config = dict(
    num_hidden_layers=18,
    hidden_size=256,
    num_attention_heads=4,
    num_key_value_heads=1,
    head_dim=64,
    intermediate_size=704,
    vocab_size=559,
    hidden_act='swiglu',
    norm='rmsnorm',
    norm_place='pre',
    norm_eps=1e-05,
    positions='rope',
    rope_theta=10000.0,
    rope_fraction=1.0,
    qk_norm=False,
    attn_scale=0.125,
    bias='qkv',
    tie_word_embeddings=True,
    parallel_block=False,
    init='uniform',
    init_std_qkv=0.0199,
    init_std_o=0.0,
    init_std_up=0.0199,
    init_std_down=0.0,
    optimizer='soap_variant',
    learning_rate=0.00403,
    lr_mult_up=1.46,
    beta1=0.95,
    beta2=0.95,
    lr_head=0.0107,
    max_grad_norm=1.0,
    warmup_steps=200,
    schedule='wsd',
    decay_fraction=0.934,
    decay_shape='linear',
    final_lr_fraction=0.0,
    batch_tokens=[65536, 131072, 262144],
    max_seq_len=256,
    doc_mask=True,
    train_tokens=611000000,
    max_steps=4378,
    dataset='wikipedia_en',
)
Each number is 500 + 50 x the weight over its row's rms, rounded and kept within 0 to 999. Layers, rows and columns count from 0. Numbers have three digits each. The size before them is the row's rms in percent of the matrix's.

# layer 2 MLP down (transposed), 704x256, rms 0.152, rows 180-316, columns 128-159
102:488472574527489494455561440496581556566490426451463561422650482531517477545540528440449483495502
097:519495454494535577539540534536477478521463511543409508429550426436518433398546418480548549495481
102:527556520563352493479562523451516476593484478543478539511547424507601484509601507469584446515468
096:472565435512510507535454456594511508491494578564669495426551463485557552528574489426576537523500
100:478518565473493593612512548541502537545468493439525537461491463480522549501535511507501446449565
105:524478478474486414467611503545521476442465428624389609508504406445502565511602531493585562497475
092:495575520593496452511425584458492589493553491516478553535548562550552609548529485535512495491498
097:454475512399541469532482439522494528560498485456531525473505476483494474545461490561591479400500
095:482537476500533473540575481518520540544512531533512514414514510537378463579558527506506453419516
096:487571523494567531446511461501529409491548436613476477530458443565458552546583524507477535489594
104:466461505486448444424496569488442474541461493447480554522554479532538539503536478509415493467486
104:444420546443452513607510471470497496569500404518614508463467524513465377528451426448513447494512
098:475507454449554545530445575477372541521512554459473549519531562478452460530447451463600500445530
098:554440517482472511532597442519478381527504514553500443539481492488523446499416510497443426482478
103:488478495457498560456489513494565477589525501485567509520545488356527434559407468470479427466490
100:500491477586483534553532580572485523544550472592477522529630411542454461415526538438505450537515
099:470429502454477447540472515504509585421515520458584510518571548481528463449553548487474504509482
105:478475526474607511466444492413571470454545577481486523541551506467494513563446480458479507529595
102:576460491523457494445464461492478575448474454587517396594590439394442474499508640566617407453419
093:537493513535514569411557539519475469550418449605528471495451450529510519580462541494511484553566
098:474559532560468506470495540470453482413517497444514456544426559521406481503493509504494526557495
104:515569554492489603497555471497497547499515453488535407449467551493490528524599498535524519528461
108:467471513476485443427506557452510514549512480376520537619514505513517571445550584463457461478420
095:376529504514429447572503479512472500526556370499523537536534466517436490513515470469498521493509
095:491448510505469485456430390486463431488500570529542545533506595451519541502450476520469491410505
098:512545498445469570499481521520499486509548551538532434494505522477523452562526580469383446475555
099:450458474519526523417404512400485577492494555510530573520428602466505526492504546534549503516496
106:522463529511520579542520533533518537408530516445621511476479581572548493547495494490444542532516
102:448544509545442476638467446417559559528494513477557544547581514608489498486481440571471399490508
102:507511497531589528464597467549538458453485538336409525527597540458467554475530485485513605465376
090:471489490529590511475486506454501519497499490454511486391524539516582478546452508498491523490445
105:532561487459543543427526497519458515527529440547504471438510447403493421427513584450492576498525
089:584543482524531462489488512507547498495507533529502541415502479527460448519466492488533529499549
102:458575401507486524519357555436423565558456451526502524488446431425533461462547438401510543501447
101:553441507493458483513462535465599470480476466603488463396466545544428492491507474542468441524616
098:526605558501520482595528522602549580600573479542465516513550523492463521442470524583513466459631
101:490561514502493547441454422532467411363557509457558568543413419485570501471515510474537499512475
095:455491412563584495463556515511470588528476530544510522425488617538553510560645568488538523541413
104:506507516446534428405372528442458494573503507481501579503429456588551477456552493495486531508509
103:444530554471488423494572602476442500504562481446546535484435509480546515497514519480484567438590
103:417522484474596510517464474481536388473525626455452506426436467556423572528478529528462574557444
102:508511549593415503455565486537530560527570466462503512555572428507507464523509432500487525490495
104:527412440506519481542526507437468505495568445483472557514522446508524530495479480473538574445505
094:464442427455439499486516545436489573442470473475469511511492529445458596518534571501496501486393
106:482498555509539575525483519545581433510466489428543586476508602472519541476535490509454528430506
102:499417514532544559482510513471472470402474535589533435464532501480545533603483484533568529475511
094:517475437547523501536520522461519543475477497496534499417467479411444525486503416390502408441531
096:501521478555574537496507485518446572574533497546564392484469430463469441454536502513491414509453
100:417506484478489511526467475526491564533560461499542492521566482519545477507446443456502503502550
098:500525447569508560520516498454488433559594511489481448471521505563495545527477514488474567487561
100:541498549514464621513516528409558540537497446528582491560476644511383518415554523442490542542530
098:504564472543505438460454608514467557477546518498431439389509588571552489504529513550536462483508
106:482421464479584412535518485462478411409544515497513510469511421427520509398494505523593501462550
104:470529519485484494543485462486523403548527604565531499460451579413471546461521522559483500494507
101:396536534517496523585550510524520549431588419519485455457496557503535478481369511566471478489490
097:539554544500549589551476535530491632532543514480493554494489513489514509529422568455515473472508
097:519410463489382521430525496533499499515512560584482582513448607494521472493502499501539501558529
097:538513492500485519464534441453484469514514497548470512559516404478511495493504485487594539508481
098:464567588454544531513471545529542478537513514510549503511576528563486501442386475532508423470433
107:441460461488492468529487567508529430562571439570594515467550525546521495538575428429563525389495
097:509443499330473485547434586510528592592540548479482491598434542475493475507495529560468508471491
098:461479531551585490490532517474462562435559480497509418528539480510430533392448438542474437494538
090:480511513492587533541433529494434490524515517524560552501483511500540531557481479479453470448508
104:390524523492515506566554506484500464534467554569507475467444544544494426468466526560432550438479
098:500563570581499481537512573498530454495493438428493544485528504502515488483479542503562555423467
104:533536597503472520498495475499511482472423502515509549448482466547470439504389504567491468509527
099:408527441516494527510483572489555529457433546447528465520466568430457490486477541520513511507493
100:536580407602509583557472528516511487488467461508587527488524539488468562499505556435462483578528
105:512566490518588500534430577426474486513473559434457531505511487557476561608510484499580532446450
095:486567470520587462392456508468527567526535508546545469435571487507594538490508521551496552506510
106:538508503496467488503535557527478433570460499509419517473483531503466482485452496542539521514531
106:502571588467468516469494533542502477533528530578478436420503459505503531565478545536572516628470
103:475468430456576564558426435480531527411529467475474542493487502413540515472516509414489588420468
098:446502516538475473464517491443443482579474559478507486508560519534542537541558507443506520510482
108:474462479444429494490490464478394490511426531532509511437478531546514427503477503497502392406526
095:579503539487435454512511623498519531497505443537485530594506519566492548403506449569418491566540
099:468480449507441402489491476495488516547443470553537509509414523506548518585514538402509600502428
103:515451521518412539484500512570543563553471467559424446440452520507440396505467454412451450595435
093:453534548587435487534478524577481484503518443473545472540566399486543479521524474421468581513508
094:462469513507576471462522385463470508526511471557479559486398477412544508499459438444531505495542
107:522481439404453619481478509527453471470485415509431506559488536537534484466579490633430567506519
100:484501493502483530505355481475484489520531482545524529525503519403513470455476518389545546566499
106:541516442543538465599519469416503503487523586506480502552489467478505442439480443481456559370487
105:476506596538436581526476441479607506396552517468450548495491467524570554523467535499556479446588
102:425547453529484509478418600501503507439506606439451562480402544548552524516540536463519504502431
101:443413490487556505467365435428464509482563459468502542565460496548540491472486368469518544493498
100:521376402477441444477558478510452520493450470424451466515597484500569516507594495432539450562495
102:457456580481474522538513537555497521542447551575436493454527489526494450516453427506449487482614
100:438413467458475518555537523403547485485508515480580556555507508586536393594456487463506444454577
098:496535489531463536552545580484557536437474546487516476461539491589536437544485502502521483592499
106:497471454416536523496560511543579494458638484404436498467456525475602606507453551537472524529548
105:426548463590488532529454500520514475535449451567532479507483519448391481528460500534572425425571
098:476474548525455533498430433472465480486497565542428499543469540512495420436485545580442578513534
102:530527565507530488465493415504471596549475528387454572596512411598493445511525487470582512448460
102:414533549505570505480506402489466466459500462559391428452405523527435464608415503615465485507492
104:517495479449479465575516571436477458484456545448458523533534465580573392557462584483520490464558
094:563477532495494412431585532437562471474557453608440459611490445529527531531538475549560505494551
100:478550489514505523514517526331548518451583607468511566489448453470528468441578433489454525458449
096:523453517530511496466482559466537449454470440381484530536476448499428445462482533474356455508475
098:419475518418458532487562463478472494489494540545455515458501521486553583450545529484563436511506
102:488542453531494510563548544536447463470583554464495466397547538515531474480535522590401507553449
094:521591457502514492509608631495563492467534545451470538525495522524512522478430445520486559451490
105:434445522422536519460549459485529516541454470489597439387491529441523529488582454570585544541534
101:495514537519543499514544476448531485434566396504493494548492437539443555443538457471536549436581
100:479478535558690499520463512522516500537463519474529485580456431557443564531502480542474521555592
105:612492496496457442457402505564548600468505454502487447493505441469532451495508601458453494595549
102:532542525433476433476504531453492514579480423558390476607564551568457501425496503506426577435463
099:484432448537531492372529522575493520483693446465504440439528499498457536429483553454595510381491
098:560494533528439460505481548554536430468517492567532511535423579528489496471392436452567442504451
098:544555502466567559450556592476495546487444472478434439559483483491486512491481459483550452525535
104:446499572576492504564439506444498540433478509490463518531531473455470459433455479454459502406383
097:567452544452377462539535559500552616578525506422563415559538517450491475478508411470474562567453
099:541537603448595483466463594552441502544457519456456452468516494481570572441548550550531528539478
101:528479545406459549499482495502382501517488620486507540572521527420467451495529498512545477558464
099:380498606477459518611545535459441464442559564488487410479505470507488570416466425490534594444449
102:531526448610461391547480509494520548517406458590455517500487491624533517530491466545521447491449
097:449411440497509561512522541493475493471515556486506576544470446440517505527485557532493469478551
101:567551415421448488472505508536456499470449486545553521554540486438484450471464489476561497509545
100:509515483463558493588518465535508496548540545448480489454432524549499489485491385453468590434524
107:507571463561438507408522535495484599470442515515515519480490540553445432515492590541495514574441
101:488433474458494593452460574598555525529533484435542488537566507513639477523445489456558525503434
086:523527493539525462447500508456488470485548496512496501475479480521439524539507489487491525515503
100:469502437444541548475468558495555481603487614463546490425488481473494450533441494483472490488531
089:532368450537490520551605527470460533495503521486513498502481545514538466455540501502506501512491
102:467496516500534551495475480436513502402511421434529500544481541441568549533493479563520472511451
094:517460397522526487463538524537519549556547518413531435504467405531536519558501498522428486534497
106:549462566530521453526410422447514574492585521500497447461519558561499468569509438524505499467640
104:572576477456420602522504541437541540403592549475522459467427497520409499586543518543544565465477
085:510481435528508533525556500485538448508561503573495496484481523520541459514521472518551470549531
099:525534539598528454495640396551560557529464562541535436498514464429482560558551494476503371517369
096:625530512404471524401482421483517473482595500471496591543438503543513450435523516558530564499527
096:438456479442507468501469451521447517536557495535479581530573504482527500511467550501479588548518
100:514569504506507485471512535529487438454491496497430478542335438576496493480553471432458539498597
098:493560435474548472513594632483528489500588422484497449476535405564563585499504547551454539486435
101:469475543498513503500547469552442517579476472542505452496660513499593510546515506537498430491458
094:552544514540487527485528445419439504501581495492483473484471460565511550526543499447434554422535
105:495505459529570530497489536472467450493490517480431444437527498513389494487572542492527421487485
# layer 2 MLP gate, 704x256, rms 0.222, rows 181-317, columns 128-159
099:531519500472533455413545519589478499439391548466561498456507559476490413538512554477472462525439
097:506389523566496596595527483591495467533431436517478465516535505467481545584539480524425495546529
099:500430467447330474511477577499502485445487514458407373467515513554565486519458457602633440515575
098:485602555552425511543452545412545570433606545510575553487527536487514513575537524494485483435556
103:434467547494438456478474464312614433497488594497486570481498519517606476515530495453540461456567
090:593428521525529541565526528546430459541450518548444574470573490497415509479438647511474472510456
100:520554521537510467533428501398519449575393539606539443414547470612482505484575486606470570499388
100:443470544493538533471546465453467430548485560509481518485500558533504459500511495534467523473418
094:497546558427487528469534512447488470504495428545472391500480514449529504548522418396485474475501
102:517480486520521521435510542479470417650490503437468542535468479486566496436506510510496533423425
105:555435463423463475471561565476542494578539506503452569458547519562536565416577434526481458465504
098:591448520534517496406481526596544506427500496516562415536426525500482550497466504494532488582506
100:524432514418519606525565515530446412515536349483506517474595536425467528473496597591561536526474
103:550529541532469479549495487417446512508521506502510519561404469404475386507577575529483515534524
099:442427466493502516611464419560543554560470570410598509562467491489516526518374503566638464534560
099:455486502519449533451504469529453559468478587576585506489498440523510487460556464489526517455535
103:462541579483460521457467544541547484532563493591568433551501464526515505499566492498564520526535
103:472493493521497484482558490531478597491409585521537484528492471474514546538522439591495470452522
096:487533467482489492550469451517479468582567498543486469574584473580471524443390469426497507558458
096:457481506546549500535443495444546605475550550567492517509535510509503488377573524500550536606468
107:419438484530505495496430506526454527498439376539416434525492517520566490490492434522517433501540
108:529449464451586483553415537415568506436464482470510457538499531528553448455498509430616463488500
100:514429515489473524479558521417455501528502505484433572582524495487453401542466473585450443536499
091:524458544463394497460451531472575547492517468497441498471483440565456499481418521545519558490562
097:542502532575514437505533522450506446510472519582605541501535497520502496447518506485498467539508
105:472526448590456454484494573399532537481483467463438566500432564491478462455564508632594454538537
105:513471524521392401476456522485528549469536536434460481520449512515504509547613541533504441454501
096:543467451577445513469574461474535501523504512540532483406557457490480383504495544469544516451402
096:498462458509571532464537484534548515567458449469523537545447487462502516580413449479470530506441
090:453506512489530437449538523413522519493521471429507464561421490459559513516470487549523497461464
099:428518456486591433553431537447570473522493525469459476524529485572446417511501506408496386496454
083:552433439438438562462574501529528481476448574534521541519513521597527568535462457533520436520532
104:567524485451509488635578476485490469504461571524466528553534413510513479429534444578532495491477
101:530428527513470519559555428546503497510337632557487519536438540558471513531497505581473519451504
096:512511443415521477503479548481505499515481591506520515547518487576506558511429473444475521496437
099:468513505489385461633495524472509485547430448528466478496560445500451373554558457594471596549440
097:418506463471536454529469562442551452596477491504477562567510470578440531483510478503545448445500
106:544521495457507448576524512582508399462521480497459485500509513505480558467465524587454473531513
105:457491553480497446464426498445462608506482438478483527524484518488489474538475427541495470531527
094:508540431496495441621480493559490429476429526585434453497486523533425459480526547437501512508488
105:444535508514510494549515534500476511537447552549513576411534535583566503569474530520522491483561
103:548488526431478467523562578615521487550566452624492459431487529694582547471479500422461513474510
103:447499482562544476492529544579496417519460476458539485536552516578510406524489505443483443532542
106:419518533549464506567498557546677487482455503568468420499499575515520595517506485569415428479585
104:535489573439465511501550499593491541479534550517461483512543493576483373540446467456387463528464
089:539425502477513537457549436504432470564524502533519469491545429485611421514489508540495527482465
093:480461524577499494518506510502544481489503467495400601401534532453487468518543442452490490466444
105:538469561559416473488520381512569540512448549557477432601561521507572501541430488464528445591450
099:504515473480474458535536488526622506545546437495550464514462580530478477548511402471514417507496
099:499499517491518583567537491490610622513380591498479488516498502481442481478511556503571544465467
098:456496498444507426403545482463523469484462582495526483455506564559432486450429530453564520540465
104:542559364534519404576510547529479462418529461537519489603545502440392529516507495513552473523534
111:470446406547430522454444471543495405642420498592524453423554490493456544388516481509489501423575
102:468513491540452478571541499601538552445552538507540452475636514480503495554457484559462505557404
098:590520496594417546438426442411552453601478459527475391411467498483464501548390461520480509514481
094:502588562517470443481467421539590465473552438547491448512591508526533580526435492555409506547453
096:431487528498570576477408528378603418532449422508501540517512512471454475501452485478510594495484
097:399467483500524500536492504510482534474452567505499508529531501515488460388523491486465477534457
105:571529368485475452448436534469571468582517514600571481494595468509403482539516558440579420545466
102:556515531491446499502545467588501485543427448460527520532532553498482485479607480582493459559516
092:450419478543498512440510452402431501469476477559458557474353425421479448418617521572438508535547
081:526455490443521529496465514511471470506419509617583587571661476491545557528550529614561493538441
102:441579515453563533526459368451513487526461562497497503468567526462494451463540511539493437578472
103:462511449536545512595480498501499548544473465498498508509456528560528559520576483531571473469646
103:463508571566420466510478480536457448522485518573498500537522510527565484562471509504501512468494
095:508434511459462546483510548516472473549507438478512489521444519410468469464457446575602469492459
100:453551377524489464534538442498420511535499518463418460484510479549405545427485498522533497506486
107:437548468445458472471506453424558427523466489582485449500538475452525522488431526458508510476556
090:469408426501557460560574514548509395531471443454454545490479401574456517561448463520578475510520
106:514430477496531511549476492501568496514464479458483487501468540445484502465542504579589430429571
101:505489480444433566554442437494513445539391516486548555480456439522438514553472419456447519437502
105:527491479525448493534547531501598571429348507508521471506491576430499576491555501553447432559462
100:539516439442564603595451529558480524491465497488533464513474465471520536468598542492532548520528
105:538485487420427501453569549534490505518539565568494575492533512480463460572462507567461505502443
097:470483444461497541424544512486526414555441613558473517492558501476494489510552509507518578396467
107:544411500605511435549480527479517619526498481448613512512471439530508523507481430596562515482502
103:487505540506462450581476511473523521531595397527518433470504515522557471576481426398451481535472
096:398418598463386482562496556524551546533530526544508450542604500442463537491503429556491575519601
103:456460430410449526478455553466493503486570432460506525490535547471455491441475569499578514548428
110:625536480508491396509434491590555410546548569479540504506483530517566540471458530546447505530459
099:387368513482501474503639516542546494599482543509546452520493554600473534558494571560524498525511
111:410542533413443485512517557511567546423422484556543526528527470443457416492507596559524425569464
103:434511490453483526592550510486565503487533501567419561539457449471570505509578493381507553458487
104:473436465520564525500470480573511474444542539432541483539601450534410501508539411503518402550457
100:498615448474501503442476596536485535566520589460456560544497514483476497505530525523589508486472
105:580449467463458480456547549538543561556540530455591500512498466450413444463478579496514451594468
099:439593439474453618518375491504527476438483503545548483484468428411633456446522482503439490490512
102:504525499534520507516432463500483487527497431516425525517484457576508497481439473454412521491532
103:506508585537537499515466527386463519471495528519463452533466506507519536503525452509457515540562
110:508429527440514406495463611522503492477511565636442464513501557589503410500459465536517627509473
102:585473482511458502491454445540547441471506529465404494468538498532509520549511494515556550578498
099:458429577527423493504436459503477504517462471557425561568507446441509546524509543621497460474555
100:444478480566477530504401516565614503485492458423432607506595489458471498426480489536523395459486
103:560499573436513498538441516490462459426484537532473446464493595401456451484453462473512461591588
106:494490593467615422520556481586515460519520478552441545557402465470493497487523564531625567574492
094:433477539476558524521482498534463449592536545533604589493549581493556474499510610508531441488454
103:479571517491466462549455538521511498548540355434374474406555507549437583376570532563606518503545
099:479476431491501474538568584487537409446434474421523421364502446504484565466500459562479515498490
104:580525474473515465415558583654559541516518461463581491460606478525499513527603486569496622500456
104:524518458439547514583568568450520506555546552492498515503532548457519528603582467523525561547440
091:573453555433545508560567507515481470595471537493464399424423562551503573550516455474487558500537
102:499548488569458496588417486570570541475498596502472462544419535452533521434521478479499463554443
097:638543527490447519521419533544594486601446551583531529452436438512589516522464525512487440514395
094:527480561614601522455511477535539518525492538496379430530460579569468530467535497540498366591529
101:365511506588389457565521510542545420426508577510491477502441519511530504507466513609530483493526
104:551380452492571553505485472491541490501507520514457594501338574470513467431473395510528411519382
104:536544559473456525465451450470501569491435659621445516529547521440495510493434534516510456650553
104:539419520473554425500489541536517444484453527516563417492488524468512458503491561606505466411558
105:503492591546566481535475493444567511432475526538470509541447454458512503414498566549620438494598
108:488493688565480520500463522492541537459454484506543451382457483454529480492428465528484514566499
098:461345491509577475506549548568475556527440594552551557559488450487457459447530448502548637572494
099:438440407520407427493468475504472535471493487515496512397575432512470456511538517495502506541450
105:505513608506434461564493452498544528559479520446495557597487444529620475503503458463445465460560
100:578468509462472332572565505652447387559445501553494546481534562475394565522442481448604486539537
102:503589481496431462454542492475508459609468428494548521497437471522450574506464518567562454547428
097:526607563614485507438461415505485458496462489518347451468540483379420483533507492521477471401548
092:498499448599513547524460492470587372479548510491533538516498446516488504456496501455455543524415
101:444460559405497493574473493557637514508479474562492517435475423494433506473401512501568580405562
109:396507432511357503495504518498515508475436456497423498483503465515462463462414547434578528453541
105:525450499558445519392535439617501486544476542498506480482542481509494500450424497578426444521432
082:518503601608576500684453557563576521603547526574513455561501457534482498430581485455575535527458
102:540550529432507438503505496485460558425582514507494396535527450509390479511380613535571421480489
103:454510613494502370447487545536497604515491578501476485491473508488407536622439465497569456441506
100:472459505493565443641413556469478402541576484572457483469443487465428444512540508532560513448492
087:464420517426540461521423509545486416520404473486501508566439522431533444493466536501380542546567
104:468519475501512548501549456514456472512486544421524407524490450581485462565532493466475515449381
105:483495501575507506430566584500497510489476477430511409477449561538521492428635458591567442522492
085:586482567556450446546442577486491507597488483541537410537517490453437532451484516493387490537395
102:435480508393540478507484485550408536445501477480574451530448527464479473515512588416474409488512
098:541540443497488490484442496516488538478424453569473488576549435472438418455497437479508524497563
099:469505537420499508520524395441455550562450599528410520445553487475459353529528580474452466624437
099:396513516472519519556402491500461538520448468508560478467545543533532433554464457563504493460496
099:555501469475441430532528451566540514570485490551476507462417548515507469495514499408511522500472
101:517451523532498456548486538491547444604524551571563524512592582408475505456400561502485497513486
099:531479381480506522561540567457632497550442508490477486506471479405473475576527500564538436552526
102:535385443477526557519469464473599519480403503451624455524370478493493496450596499613543481513501
098:464432509507599499416587516512544501510610479533482467469525473592507478482496531468499496579533
# layer 2 MLP up, 704x256, rms 0.219, rows 181-317, columns 128-159
100:474395555489529489510480606556513571505462554516505561451519502532461442484500503491461563556491
099:558471452481404547472506467414568541551456610637580525478536426442556455485536562456438441470459
095:484552609567457551435546473508505493381444557603558530535497503583513555458475481494517438583480
100:531455400566454451578520548479418458499493562498552523458471484519503473476505520471462514552498
107:468446481564581453478598444378474487571526543549545606419521510584551492536475498504537476525518
091:533558460581560447492581548552475525544594486520503548551599552475417636466414538500499457550513
100:484569535487484448543608491493554462526439619434576423418492456451483492459500421593572448536508
095:420508463472546481552561487488463499515513484401554460486463568538375571462500507586451535446487
091:472513454550538510463496446543470619487468536564515488491452361402487482646521502473513483581486
100:521544475470518480496464445542544506539477484546452480447512464443493396479449548594482425431632
107:519437558575428553544472550515453584543524463497592575526462497525486438567462492500366446472457
098:505553594532519472482481470546479460558509482530538468497512517502539549428485570492527543504492
100:445571482480444441548474445554506468493474510472529496499454561490434512483541401483482451582473
103:586515485519488505437551328502547404470527523461499462461522514460533504507524519458466528545523
101:499471466459482524474417459512554537470548516573517469578518427443556400522461503496444484558531
099:538504479516536397446496458551517458489606459487412486382453427490472591537572567523508537557510
100:479479481450502535514458565559490583481510454527504476532522469522445464436511437460537606528565
102:543473535539576489477579535489439557565540498484481527616577416418557493587413476468444547567510
096:493519487458395532413470510498456509526464457467553522587468529427403509516592485530465501483553
098:433585582522415502496494495423565577519464523400526469441517532514468544476530482518546499506428
103:531504511449427457466542520564466501521586538507468510420480501459506595538543473492535496510517
105:518527454534556454504531394481569363452531535495455512482585563539478495471433495551431526525489
099:461470525467447393491434470483432507485512459556555502463419553498500552517476456589481528458404
095:504539594537455476488485488457388477465485514480425547528531450474518531468437510492484564420447
096:459578522511484508472491547528519416437459508466467446509382537548473502382573445519497480576582
102:601539605426539565498511485520503571556455405589454452503547516568505555495487518496511506557585
109:389477496504407529456552421514447520511486558465549469557495501612484445556372482425488529462428
100:426462515454358521438464560537469576499551507551426496564478484476517549510481474556478470564525
100:406544475489533510479519484497544573467466472494419461545464510498510500492627537472468465539465
084:460518545535493540448574476440562526497486448441515440567449571471554475515367478570513537515394
097:570536536535468484517572522569480490503550475551522464531549578558487452462549476520511479519403
080:450512427582484501466410489486541546568477502523525569412487436417400544498476492568505543522484
100:498470475456493443529492449451539559539429554489486539525462499426517395512530495496435503503514
106:390480475463498487530474500522504604474474533500495400400605482505396510548465486504437497493472
099:514621517468490430571533517487435532436524606527542514574644524496409510540556475513476540550489
103:505518637503432506464476489511393433342600525507484550524571404459470407450551458463514578467480
095:501483542455502548503584570515595492492541515448579599492551559591494575466500544442471416500547
101:572426594528544574505405533450496539458498523541517396453418518437517449486444617504537565434528
102:484621448576502523500498492484429535452384508461619388460444509580463468517488496434481429533465
100:508575492492514395419520466491477424597457439481527468476482474482549563476513507566463482540482
100:503492440497528416690503508620575608522536447559477514544548424452510490382469502486624535628415
106:513450506464510534441619486473543516493491483483518495480486480474486532428536508569516512545533
099:518445453487453451590416569441524520507482516579596511419462361594528545492524449412463458499448
103:560463491482504482508521465596606455547501533515463495515420539503374493428529477492460490356606
101:576504542507533397454499425471560546498492476583418547503491496561490454493463544599483589442491
088:527582529552422528489490563427471538395452469454489536427462503525417523487451482522488453512544
097:569446594436477473465470501588526429562562530524466471503399519470553416511536536503433478592448
102:547448515583497416464446542465464602435530516462513484536482508543485455539477438498472471561563
101:510452442472456625442504512545494527476588384504514400627495526470408477550569439534525401555494
100:502508498483446513498496516470534495526538438472623519490525574448485478516488526421495626367536
099:451532429532452501447485625531476481400580425486470535498482469527485494383544500564511429476466
104:542423522456531497525584547402448391502428491484466538539393570564535479564490422438548480501452
105:552472504465471525459537540442494423560568620568476387398535580468496565497493514501521566524546
102:531445467466434430531508462503626631462570539523595491531494450499589450487475521530506552521550
100:570496499463555488543533555594484515487433405474488554496489506505589595551447505468614508490517
099:586439585517490495489435478450559477505539487547425581551492469576498522395534508455591453582467
094:497473438412476532457532484464484459575430481438520451519521461500492498519557470459533487523460
097:468574490517512517530542476439477526510544463484548421454514588486480431443471482549573465443577
107:562443537490517429516402431442562516523482460621560419543479608474515409493482530463488466543536
101:492549517415522508590541489470417424481526494570489550597545491512507461498546402563493494464487
096:418529461507474501545545507422448481456549437578502451476438517468502458466546449522453484512478
079:544471471448497492429479490518392508524457518588572533558577463455534547568510488571572495515410
100:443515467480423475457480541540516535460486525486495413359406514540378488549423541418484533546548
100:547582482441585429511556527474592494402428410468467491440483472470440445489535571533577544545473
107:559469496528464505530563419407567523604529548418600522506560442474488421523568452499539397418461
096:479480513517436472438506437480425501490453518487539462484443595483530546477540402570506517531437
101:547510565576476446476492426554564529440530447545530503550473519449542439556483446443483472562406
103:572468423477527479525382491575574579457477552509500416545473545597538436533454588456423535539489
095:486533438494508447526461448536488435495521487468454487497598465439526559553455536564539491614504
105:516568484500489460510550400645386501392580521399527505515495504564455461557460420504415464518441
109:420517593334490530472609452507487488469498425564498434466553490573532476469446532489518537529508
106:519559557512503444491488500491540469473517471428515497515542557640436492480503497558525522504507
099:436460501469564667526524479543439559523465481488522479551506473471501629525578497528497523553567
104:586471494520440586424520408557473534518442434486461436487474616454552556551444522469528445485579
097:565554495488473453499545523455497590523581415511582477581465461489500518482409414592454503503573
104:472430487566483570486411521445533516547425534529561453512430516497497488584504528445478542426464
102:465511537571473506471512519426524488499489473450545495520519533548477537516583549410532527605499
097:331405522564409495491497505572471516553501486600492532510597381495464428444469421579472551526544
098:491541517471577433577535431594592508460520434447498481509498566616477405484547432473498446494447
105:561506506457469491454520496482419466496477583539437488519472565517467446451606559472468606563457
101:488502539506511533539486477545530522577577467495574430494420422389568456432434505466427601462467
106:486519534447560483532479509491496531487503452598524594551442502492412509469475601485474467513446
108:498511506531532457565485554681425401449485506535570507560501447477516477462559460518484493508498
103:428596529444459444498448494546517490467466545463543495507438544456485512494520573433522496387495
103:456459433544523575431545496538542471496466553477494563511470477445574506567563452490479501502536
101:490516585501476534487516434530531433439397552520530574583533420518483554417426504507469523505509
098:485476463550587481479458490517486589585485579500477429520472528471417526517445502550477420418478
105:516455470452519520487550463526511481440446527476555453547488555509473505404592491490599504465592
099:454416578514478495554580460567403515488500393565593418596524531552508486511488463535553475468498
106:495448492489493562555540445476556444468575486424484559530505360540498528542573605444457467503511
104:474481448524547455478592507529564473579526480516515493586461480506451552429491504485468512504497
098:406498482501469464392461467547487525578539551552396565545532561590457465429539469502454409567572
094:575475514453395536498465516521570512527428463440562596433586480567490495448455486430469498434467
103:488422538448473406469512482463610461496529544509513440448481452393489421490518601504597495443505
106:384496509535515579532462447424505514497506483594577453481503579474537540515593547517388522458555
098:456475471442465447501556522573574484519466498544475537507558412586482497565471495482501507577510
099:418521514466556443503550473497452540509404547448489557528430505504541514470456533609459608459541
101:474534582522414477571549508508550508479466496540524418528479556417510481447599430465464403470525
099:474493520451499523441533418594481568451369443473409507473439493463489498494441421567375493459482
105:543530524517486418529472526547408457588585492559426477426512407397512429474456479481435466507525
095:593482430423529509521547475542505450399502552527449529540466439499444485488425462486470503434463
100:592540522447519511548506544434515511483526421538536523448548449491551512412413538585489467457562
098:517408357472521403437542490499465526473460525434504535553439441461416465596460471530486567489460
095:474498472447545471439515477528470500555408512372492463474494503477468412392574528467460543585401
102:379575489499460509560345549469533529536447383540614475516514478458443440466514504476481373489483
100:493507477503474462573529483541533476535558487467489510509592454546496441560497537557441596578514
102:576567507564550521542511475464542533444574529394543481544553541511479390485527517496436567440376
102:513482517469547516447525497500586522442556550497510472430409474560496551486492517475485491486485
100:454521421490547522540442553512432483448522502447574392513457436521546562463453558582656512501444
109:415560488546560402550551465551460407574469579475497458481541545444473412517441392549456554532564
098:510516521441454547510493542445454550586509528438535522542571472408496435470450484547543517433511
097:477436474474612458581441584413510505596522481571520540328519544460575518475556495448541565601537
102:473464525542520524470538476487494521493483514443423599415515552544504520524510507543555475467515
099:480589459577492460492461456483457420490507453552524528521497526539479563401501477455469427529464
104:456562603507470512545373596446429552430557478523448511581555532530492494597583468525497517519452
098:571516571546475512512484415334562466496469407528540511398512422553489444493536402616508563499497
098:506535464547405387493525483449439484548490460477467480399565564452443523492487504510511442467444
105:574512515462564535555462452570435503411486552474429511538514530493508560534541471500481458434528
105:492512509465459409529394471449563486487489585515512586489445494519464536587439502611441420506515
099:387564423491542546526486553517552540484557500497490444550449543512510476521424622587510611452568
083:535523577474552548492494463599557527496536434533592409542447512585498470468465456482526525490511
107:506551479467555512578601540490509519535459536459454432396425434502471560486469595454492503617466
096:555516488468531538603461491505495419493537481542475517496494471479582460468593536506335529588420
103:493469494485447475423432442495485480468512522478558490496481572521427460592413463522508490481550
091:480463499464519568526450486504518535538461504536536470424504434356518527547522428575439397541554
103:502550551618532543427439528407615520493450565555524462457463562487522514517536488570483611471552
102:438440489503549543513579501514591529432491442574542516511488506457485481434500567465491533521363
089:453491484484531587523504440494615469466511545461456582470456514523548450583499548484586529478531
102:500640436487372571481522463474579502502460508483621525456543420539479506430396599408565496446513
095:551581528445495525414508441470521505485466423436451518428628506602584463487508528592405496483550
099:503575500439499559496459501482398447526565447506507594449559444561556368487477449538583442559432
101:459521529570517459426530573491526440377549411536552512504436418459373485557483528461513492481449
099:591466463545431496558512500547526483489481515522467578457452499556546513542526566531509456513496
100:485421570565466558483495586491601475451485421488507576426578516556594405526505499509415449500467
098:558547521464509443512524485510562457509518528547448492483545484574443492479546552394452496614591
102:466581580461569571411570561468510367583522447438541510474493502449512565439530537433501617473491
097:492515508523470470521569427382570562437497544475563517503494559499508532413584532511514456539471